Part of a small language model's weights.
Architecture: no biases in attention or MLP, untied embeddings.
Training: a variant of SOAP for these matrices, 156M tokens.
Each number is 200 + 20 x the weight over its row's rms, rounded and kept within 0 to 999. Layers, rows and columns count from 0. The size before them is the row's rms in percent of the matrix's.

# layer 8 MLP down (transposed), 512x128, rms 0.19, rows 166-169, columns 0-127
103,268,209,203,187,188,175,199,210,214,206,193,232,176,173,212,206,205,242,167,204,174,228,206,196,221,194,204,206,203,219,186,237,170,203,208,179,179,192,211,195,194,173,170,204,220,205,218,180,195,233,177,174,204,192,201,200,257,199,191,192,218,175,186,145,202,232,216,183,184,229,202,177,242,183,210,189,183,223,194,159,200,205,174,207,185,206,202,177,208,216,184,175,171,203,185,195,194,197,181,193,180,212,234,203,191,231,188,194,178,219,197,225,198,190,220,193,218,188,191,203,230,211,203,218,200,200,230,225
100,204,199,198,208,224,215,185,205,207,198,196,198,219,214,193,214,182,217,186,192,185,198,179,214,200,236,179,176,232,175,214,186,219,186,206,198,246,212,197,208,212,237,194,216,210,173,272,184,216,192,164,223,219,228,178,210,193,218,211,230,201,217,234,164,196,157,196,153,212,212,197,190,188,248,214,219,197,172,200,202,193,228,199,166,196,196,177,191,222,183,181,202,168,197,193,208,173,219,215,191,222,190,196,186,237,176,176,216,208,201,232,208,213,188,219,213,206,177,216,218,213,219,167,174,178,189,200,200
102,223,173,174,211,205,246,224,196,157,225,206,212,151,224,171,228,200,172,193,207,159,195,177,195,171,174,177,189,189,208,212,187,201,183,175,228,176,157,182,182,187,181,261,189,209,193,203,210,206,203,219,200,199,186,224,187,208,190,200,178,216,190,226,174,179,194,208,178,205,191,201,184,193,178,227,202,194,186,180,199,190,218,191,232,217,198,216,173,198,239,172,198,184,216,190,156,205,208,181,217,211,204,176,210,191,221,213,200,193,208,163,202,170,204,199,199,210,192,220,155,210,203,169,208,210,182,182,196
113,214,192,183,185,206,208,197,196,194,194,216,202,210,194,216,185,193,184,213,170,186,217,213,222,217,193,213,174,197,206,180,173,186,194,197,220,170,207,208,221,223,216,205,228,167,188,196,173,227,154,198,188,171,214,212,181,190,158,212,177,219,164,189,180,213,235,229,212,191,200,188,228,154,199,153,201,185,220,215,205,208,156,226,209,211,173,185,207,182,164,175,220,179,217,197,198,221,179,184,194,206,251,179,227,220,207,175,177,225,201,219,193,221,205,195,213,197,192,197,195,178,165,159,242,207,189,211,202
# layer 8 MLP gate, 512x128, rms 0.196, rows 167-170, columns 0-127
090,208,200,198,197,190,203,182,191,193,203,201,178,202,181,182,222,217,192,182,220,170,193,220,188,166,174,189,211,177,199,176,217,230,216,207,194,149,150,199,204,224,204,204,219,176,242,231,164,214,194,243,205,191,233,210,191,181,197,214,184,191,201,195,210,190,172,234,211,246,216,196,169,192,153,187,222,240,187,203,225,212,200,172,219,199,191,216,219,211,214,212,199,170,181,193,209,193,197,169,219,189,202,237,209,236,193,190,193,201,216,208,222,219,209,172,227,192,166,209,214,242,198,202,230,191,203,207,183
108,186,180,200,185,151,175,204,197,183,206,228,186,198,178,175,223,210,211,224,190,175,172,202,218,198,195,242,200,189,178,192,215,229,224,185,187,197,183,169,175,183,182,217,225,230,216,191,201,207,200,224,199,206,173,210,198,246,169,201,214,226,207,213,223,187,218,235,213,194,212,174,197,228,177,217,196,201,181,192,240,172,194,233,183,183,187,216,195,180,149,172,201,214,209,195,185,219,181,178,217,182,171,219,208,197,229,184,190,195,215,168,218,234,233,182,196,203,229,234,221,212,208,221,231,187,201,200,194
105,204,211,201,239,223,172,219,205,190,187,225,197,186,244,198,220,174,212,190,183,196,182,260,179,212,192,227,221,216,208,244,211,217,227,209,183,214,208,211,213,188,216,201,193,187,210,213,232,204,223,209,188,176,181,221,199,230,212,203,211,180,189,223,205,217,181,159,210,231,201,194,181,197,170,205,200,189,213,185,193,212,209,182,169,208,208,176,228,192,235,227,215,166,230,210,211,181,220,201,179,192,187,205,221,213,225,195,196,170,149,190,221,195,214,176,176,172,211,174,192,181,180,237,215,210,238,214,211
109,191,221,211,211,204,194,217,232,211,200,227,175,197,223,211,253,200,188,244,180,198,204,189,174,210,211,242,233,190,196,197,197,207,209,222,224,190,201,185,180,233,226,153,171,215,208,229,196,203,184,190,192,183,182,196,185,204,203,221,190,222,215,224,245,182,207,197,217,180,204,209,171,185,210,229,208,194,195,228,172,194,195,199,185,174,238,181,231,222,194,203,237,190,195,188,194,189,178,183,217,218,199,219,161,185,224,193,196,193,205,166,177,202,157,197,184,193,209,177,219,177,207,190,186,192,234,196,149
# layer 8 MLP up, 512x128, rms 0.198, rows 167-169, columns 0-127
101,213,181,192,202,195,182,229,223,216,224,222,207,171,201,195,221,216,235,203,194,173,186,207,217,186,174,206,196,204,208,166,236,191,215,191,212,186,183,192,197,227,249,211,188,186,227,196,190,198,201,209,166,211,201,188,187,206,178,182,217,209,183,202,267,191,212,192,219,213,175,170,195,197,204,202,213,241,234,188,214,195,219,200,182,171,217,203,199,152,215,190,163,191,215,195,164,209,195,216,178,181,208,215,225,166,212,193,209,205,169,230,185,204,210,194,173,215,135,211,212,211,183,196,207,204,227,187,170
100,193,191,184,187,201,204,173,215,187,231,203,203,200,217,223,192,234,256,197,193,192,212,214,175,174,201,214,198,199,209,215,218,179,183,202,208,170,236,183,194,189,165,197,181,191,189,205,199,217,166,203,186,153,179,233,212,225,191,161,208,194,196,171,204,216,237,214,214,209,227,179,216,214,173,219,221,201,199,210,193,245,221,204,205,208,202,187,188,187,226,200,240,201,235,160,243,188,186,207,191,173,204,148,217,218,226,162,207,184,187,222,176,182,184,200,205,197,190,184,199,185,201,171,221,213,204,200,183
110,209,211,207,216,231,193,197,184,190,195,198,202,185,248,223,229,181,206,227,189,211,181,230,195,212,205,203,221,175,179,207,212,220,171,216,206,187,221,187,222,198,202,196,217,216,205,179,214,190,224,188,159,186,199,188,193,196,179,230,180,234,214,199,220,191,186,196,220,212,181,212,216,177,180,221,217,205,205,163,171,160,268,188,193,230,210,177,191,207,215,227,215,205,205,211,178,188,238,216,193,198,191,234,207,234,191,223,220,165,192,173,195,198,173,178,161,202,219,177,193,232,228,209,208,173,229,213,188